config.yaml
d_model: 192
activation: "swiglu"
norm: "rmsnorm"
init_std_o: 0.0
optimizer: "muon_variant"
decay_fraction: 0.57
doc_mask: true
steps: 5442
dataset: "wikipedia_en"
Each number is 128 + 24 x the weight over its row's rms, rounded and kept within 0 to 255. Layers, rows and columns count from 0. Numbers have three digits each. The size before them is the row's rms in percent of the matrix's.

# gate: layer 5 MLP gate, 640x192, rms 0.172, rows 126-165, columns 48-95
# up: layer 5 MLP up, 640x192, rms 0.173, rows 126-165, columns 48-95
# down: layer 5 MLP down (transposed), 640x192, rms 0.198, rows 126-165, columns 48-95
gate126 109:158094111172123082150126112125138159127090113120158146123132095110113105147140099138095128109124129162127148149135139136138081098137132117108140
up126 100:152163077134106115107123087112176140130138122100110153111121140178146127137160131122122113116103142155104122129137129090093138123140134120123150
down126 104:153117145192113064118149140115117135148096130140099118139092158112130123156151096143120128122184139160152136154134126113124131099178116135138128
gate127 101:120118108134139131088131104132124112111158127165123114161132127136118134137128120112129145130114132108154144139135097144164143129092157094146159
up127 102:114076172101160116129113144121130137138107142101148155160125124152137099099110142166135113099112136110125160118091126110100131135145110117090123
down127 112:108104128124135093095158102122091095091116171129117158149161132151111129149135122097132127090172145139132182162119133136174162122144140103178071
gate128 099:152144164151094113140154161134131109128151102117143121149159100145118120123141095132128112130193130140093128178079140098125104133143131150122146
up128 100:129148149094134158078177139163102088119117092117163094121114156112119134106079090143113123153143081139080114155149128107126139130132110143139093
down128 101:117132176160127118101128137102107098122145093135105145068154153097135118078097124151151116180133105088127166118180129137161108151140083149148103
gate129 101:130105115163133164122085113095102113147115120072144139134161134166148122152136100087109182129158126137143125134142127114131141121138151094154128
up129 101:124088113104097134115164082208122106114146130173110133116144150103134170099149122156137102142110129128126110111101126140105118111122150125101111
down129 108:098080141142131121111133131132123118116127110184126145118106164107088139128139136137148085116162132074102119134127088123142157134153151130142060
gate130 091:167091118154119120108122114107118099114109165169180113124137139131144130085137115114118122098111110116116129118153091118141134149130140106115129
up130 092:157115149086166126102109111128110102109161134129096095162153130153140118122086112119143140113137132158100158154151159133161151113130085139151124
down130 096:145149132148093092131109140108141120135130089173121097127129141126140166089069104136180176148080175128126076115142176140110136110141144146094120
gate131 104:122135106112059131128153082133163145107143145135063113146129127153074124120124153141118156116157068137163120082123122153153086101156159147129144
up131 098:128170137123093161152116157142152126129134094106134120153176100138124155097115129164091147115148112102121145129153129100133145100079139181171097
down131 101:116096139144120168132133136118115170092139153170106132140146189149170125143138125136120116064129132117109140087084138113118184121147123112094114
gate132 095:095145146136118141147128105144111111132131117147140089102118151160142097109138116144153109125086111125131142093135169148097132123117140115079132
up132 101:121124154150127104154171140137125146088137167139102135128100111105168082087154157151124120093118153155150144088110137120116141132131111136119134
down132 103:155144057110126113093115131139159155125141106140132135101139148139167132133147126129144142149082158132138132131144149096130140141120160150123126
gate133 098:114091121133138173163136117118145132126152150114155114111124180140086120088188147170131123152161101126137118145122099146115127102134147120136122
up133 102:109120095108087148128137118172123125166127104116122122143123128119102153124132118128123147138145141137190140200104138132082135147093136111158127
down133 101:104130125117095138110101143099115090125112094132145124115164103088126143118132102120151120141111148155143160084081140128106122161153124112131116
gate134 087:138145094112143152155095087140121121138138148177150134126117110137075173150121118160120136095147129118114117113099140120134102114130102140123161
up134 094:159133087167099122126094154129159125149086133145144084142138104119129117168123114130112131119162108167114120129101152105093128127118151137150152
down134 088:132149161094139120138148153176101138144113126082136145130093144145141139128134113113121122163109150116118148137158116140136158153119124131112167
gate135 098:120094132116122122170109099130135142099148121099136125121149172124158127105113135157139133129158145115094075121152097147156116153090092094151146
up135 103:099112124114103093107162139156147131099117094149150117117114085102139120158148145141133129109113121116133103142135109161134129133140136147131122
down135 103:128105123174182142107120121103122138086107139147115126147104121102089115163123117120115160125126132116148120132153126151138140112136146097137144
gate136 093:148118127117136129103128115161125123156092132072155123126097155143096088114112178152077127111172124135124055137133156167142084134112119110159124
up136 101:116120134103171118152124145121163152108117121147123111136161101138112128152154113088096108085145130079127118146162170158153143157130134107101125
down136 103:122100130137120093103143125121143134121107098111149092176107103110133130162140115134084142134092126140128103143091118122112087148123147152157096
gate137 089:159088154130116124124130135097141136123159148131090144104133141163124144151172156132195087140125105095141121132139042101078084108175143140113131
up137 096:125175119142161125171123123151169114129085136129126114072136133110117102114145113092145128109126155137131139106147135094153156121115142161184142
down137 093:138101090113114105166125103131140141111147134106137102126119122100131112114106107065127156134143124124111156106122119088108136141129099114163076
gate138 096:142112131115113144130134118080135122157107090129109114132105101145161113175146160112116108153129138112137127173149103184108095184131140097150134
up138 097:095140080149114104132120157192129187130072156128142099104127126137086137105082116110109149100140131126106151127100176140144130118118133111122080
down138 092:156155173123152138133118124141151128155096136157124115141136137130142142113108080137142084128140109115135138127152144133127112110133115127099134
gate139 096:137117140140118154114156136127113122196118140138073108110125100145089120130140149101143145191137117140099079164140170144126130134138128158133142
up139 096:122158176094120094141107170162109140168137132112087148113158105130117107137155115096123109086134078111127106127153136147145142103117158139102099
down139 098:143148088108136123153101106123108079110149108134172076140153168101148131154139122133194128149148164105152143136089079137127108144083177108104142
gate140 096:151080135123147151133130129125112142089103190112188212107110161145110156149092131127129128127127107177152125132139114136096142142135112115132136
up140 099:152142092104149139108131125103136098147108063147111128090129089122097085162126124095052118119176143130158154150127135159097115124159099171131133
down140 100:123148115105127129135173122158107139117152111129103105129132132162108129156129153119175149102129150124160117144126091146105142137102151109082117
gate141 102:131113075113135131117130142103112124111148140140138156122089161140118132108178164152130096139144094091136160129117129152148149123151125155148121
up141 103:109109119111098105137147166168175148131138133115122156104158140141109106147070168149111141102146082117135129082127125106132131131117110114172100
down141 105:078100141142109163108137136120147163102115114142152071141111121134128104139133112093147121125149154137108161103104095124158145120149146144117136
gate142 101:167116112139115139113145140162130124140169101144149143161123128101156138123148150117121141128119152109093133166155113107118132175118161128098153
up142 107:136097138144111118169081145105134118133119077092141099139122141129138189126143069110114132116143129124132188125081125129092114146137119126154107
down142 104:107113112169141098108147117090121122116070111146143097172112105148105138158135118143118116109123167150121124116147130078122124091079122105124165
gate143 094:145125133119157106172134103110172160114105100145126113157089161144137133175112111121147110114112111131150090174157120120146110129127089156123115
up143 104:118125115099148142092143113132103091120125151177118128130140146143134120135144097118167118133156129129165137094111137113096121138120147126111130
down143 104:142111110101114152145121113152117127107139110119142110175158137120108111111146143098162143126160159142167142141171143165131147104167076122097113
gate144 094:152139154144126109113133091134102100155130118115130179108159131128140130109155165163143157122133121140143093093147094177042084089105161136163171
up144 100:140171133123109163090123151131132119096104147159146143103125125120120163187105121137110084109175169111146112104155126159118140133106143129146154
down144 097:130167103112118123125137157093141136067104145108086133140116114151123109140088097119131154155126125140081109137093138144140137172096090114075113
gate145 101:121140136125118078146157112118144137091096120124154178113160168116082117085114139117113135082094150158119147142160100099139133112088110148162127
up145 103:141130108075179153116129134152104178170118145125090074098130149102126089111099160138138101126143116132107118139155140150153079154098095081130122
down145 102:162114150101120106106158179129112130144145159143094131090139077118113124137126101120120119127154125126096161133117107135131141142137144129144125
gate146 110:165089120129137128096101143145133123155136092147177120119141128134123141146162155143119127189126123121123153145110176081123148132155157142145162
up146 112:117078131138116139138124195097124150114134129153119134097126108184156127104108113126103141114104141139117115130121189117105173119140142124174092
down146 106:179171169100140152124132130139125164131120124125092161156139097164107141146155108129156140156106092129138121155140101160139148109098140132113143
gate147 099:117132076177132126080115084138148153172145117146099142116143143131112083120149141134133162106132137123101102170145097122064145098125153115113121
up147 102:131111126143140114128110085118106102123104118114117151081133105112131166141084149124118155149136151119132103169174146118103143156142132156124130
down147 100:085095140124109177155161137132076119113172140141148086149180114096106135151167120119129119121129105122145143106106133183114138172100117169102139
gate148 096:128156154096109122112140147137159121109113135137105087129162124149119125153111117101144149125142128093150162081177106143125132073084143150110161
up148 093:089106109117102139105159105140068118136111136122114093136132123086157121163122095124127104097144119115182172126141136097126079116108162111146147
down148 094:134088139124140094138132100126078149165105135119106094139089105120144119123158131143122156127145121119136113131122133125160096139096138123133160
gate149 102:129110131123146159135123125150134135126130168157132159161141139117146143122120132166131132101106144155100115154093101150105163112108142115141136
up149 102:134102139150129112143100140126127150118120145127124144154117104150118167098092149130116117087119133127132096134066111124128091165151115166128134
down149 107:155151114103151129161129139128098122103102126112158132166166161124128121115132132132139154167077146133118134090135126146153129165134127141119120
gate150 099:128138128121162183110077121127099087095160069144124111142105143138172100162106170158105125136120074114114135126115128125107088122144114097163136
up150 098:136137136104092136133092106138179126132106122163085124147121089124165124121122153107117148131111099150101164128109108134148149164134144120127134
down150 095:085105147069114142095127143115130135112132123125099125090100127108113147143145153148110128139041116124123128148112094111150145127122159136124128
gate151 100:108127162171089131130147106138129076116126130149099114123123146102138146171165141147125106128135122147163144142069099114126108156139124111124171
up151 099:174098132156164103112085154120144203179143144120155136132099116095118134141130156167120148132136165126128132115125144116128096119126116091145142
down151 101:132125117100127144127126158125085168133114136113061159123101094160156120091134144119170089147125158093142104136108135127158122162130112109159126
gate152 099:111160154197111112127112139154185143119137109158144157114155111156097083141143141167149089114135110149113127138115133153098118169158117146133127
up152 096:111169137169104153121142123113120113124138068153159130124165153133167132130120162146103110113130166123162144141144119122120099157122101123142107
down152 100:120152096109149131106116145099127128107154091156101147124141115131190137151126162094173095112126092120095099125140133085121146144108105125115127
gate153 091:140155123137110156143107137132112099154074129055156131097156102142153096105154134096136176088150171156127143114155146102099111151114148139105175
up153 092:158146134126137127149109124103105119151100095110185108146165074118146130148161160079117098188125129138115079132144177127115115133091105123123155
down153 087:159147117111118120141131125084143113086116128115104103155126127143132131092147136139144099156122100161144106109110110106111100097148129103130063
gate154 098:162092086092116094120125119176120136139129121128107141108120129115125112133137107114133134158130111124152093144147120113132139107108123106143093
up154 102:127138132141126120104092128171122184166105130131128106159162111110147133134179138100104133106112132127109135131158131139115107122147128139113103
down154 103:123103093068108118125099123108085127149144135136101139126097160139147175130142105092118112082086135116127109127137125107095137164144104115104148
gate155 104:097147133105112133134156137153170121162166159152162122102174149117118143104128120145150110134109110087080112124123111127111100124132142058147116
up155 101:087120130151141138147111152121184096098112119159161164106144143121100137123106104133138088126145145119111163143131144111119141112129138123171179
down155 099:077104077107086142137142133109127086121131129135116106130126139129111128144146109151118145156131152175133123139117150094118080154098119200077108
gate156 099:140124113162125130141155098136111131126137121112098092132155104117101137088168097147118147139141123119107075146145126112144111134140121078128133
up156 095:101095169100131153105112137075135151129176082123109169143124131118125147160129158102088139111117143100135117212140094141120169129099164142139152
down156 100:138122140127110142133117167149139160142154104137164177145117142142117130101097127149163126147130139159138139165142181127119108102121158162144135
gate157 101:171150133109091144140124101142178097143107090133120100122134122179155090083126127133116113137136119095155077132142163093148141117120193144112119
up157 102:106109193173115124119143140139140151162122117147113127132137123130158100097116101132137163143137106135157143111118120116122148120175120102140153
down157 101:135139135135145145090118119109127104124122090133128141138147137133177166156147134141128133127111137127135126093141128127150182165096108159143110
gate158 106:111125109094167167091125097119125140151145181128155139153143099131102120087115179085142158155116132117124090100155079151135114123137130109164150
up158 101:115104133131139144122121136097153151135137104170135128136159126119114149146129149116146137088107124108103089117089123145148121169144106103168135
down158 103:147094145090180146102156123151092155132175089119116141139096104138171121091105143136147081123140110094124161140130116099096094169140086128140167
gate159 103:127125122131127116102107069174126161143124151104109072087129125120124101112164146130112099125102155113065120107092153164148075154140188125145133
up159 107:114113110157161068125082152143132185144127069137102122111074112127141142116137095133116105098131102124088099149110088127125141161134114145113129
down159 106:105151180155077134161137108137152162140137115135120132132121078134146127132120126087137125161100099155137110142104144098140133137146148153147118
gate160 093:121158121092137138111126174139094075122109085109133111094157100118183079133124143190153111151131151131115099122104120133123121161167141084141125
up160 096:104091119094113170156164117160140112110125104120155159155136101100111151141152159116109116092095156154116114133127134144134099147150128110130116
down160 092:148150171102136139110124158082089095162156108122128162170147156116153112171155135161142128184147105102142141153128133099100095127152094107122178
gate161 099:166109131131163170127129123144115154131106096125131110106128148151146141102147147185069142116088143165147120118119098115107117117125147114165130
up161 093:145118148078101138115118092151200132158110132187070125136127098105140097105140089149116143124164122164143119112153146113150105109156124195117138
down161 091:096150189117104097142120160134158159121138115149129120157138177123113096098119105156084149124090128102119108077134160129177104101136135111082116
gate162 095:129108120153144121145143112100125136136168139121156132106122112153140106108123145161173150109115162065141114113183167108080113108134125146128161
up162 095:119177155132152111089088125150130158093112134135165118141133095090080146133152172142157110137150081096115139133099131107085154136133127109158118
down162 099:154136155124167103128182136139143123112076164143111073134121096096128104098125091104158083116097113146140119146127099143114144121120124105132140
gate163 101:133144130139200099116158085144134104113138118118150137103103125116145140173138110138108121105167123096115111107136100112140071106124123123127124
up163 095:121156129097129183149160140150116113125136118120121153123165101170124163157126150110139124090101151105107104137162130143129116155132130134132151
down163 098:105121121157156153140158143131087182142102131141124120108162102138113183111169153122156183104114110156165133136146119079144129074141124123151180
gate164 100:126094149116094126147103171094111095086132130165160166166130116139109114124136147136087123139124106119098113139128099111158145153176143125147112
up164 099:100158137112113127139114125161137153139122126083082118110072120125156164142114155156167147061117103128124117131124149141108112104114099111153129
down164 096:131121101139119163150161176113097143139107139115139132128143140109121087144112131148093082113087135102103151124121133111101135121114164123140120
gate165 101:101131170136123140165106129151114148152129115120094110080091120139132131100115148092115125128154117137134094088103125119111128093116126092139148
up165 097:130124127142123141154084116103129143106118126145118078134097104091120128135090106098146175111146157111117150114129143157122103158101132140118125
down165 098:111097117142086128133108149121194134116145151108142139101128104131095147128111171121146126132159186161162178107136123091191135136148097114099126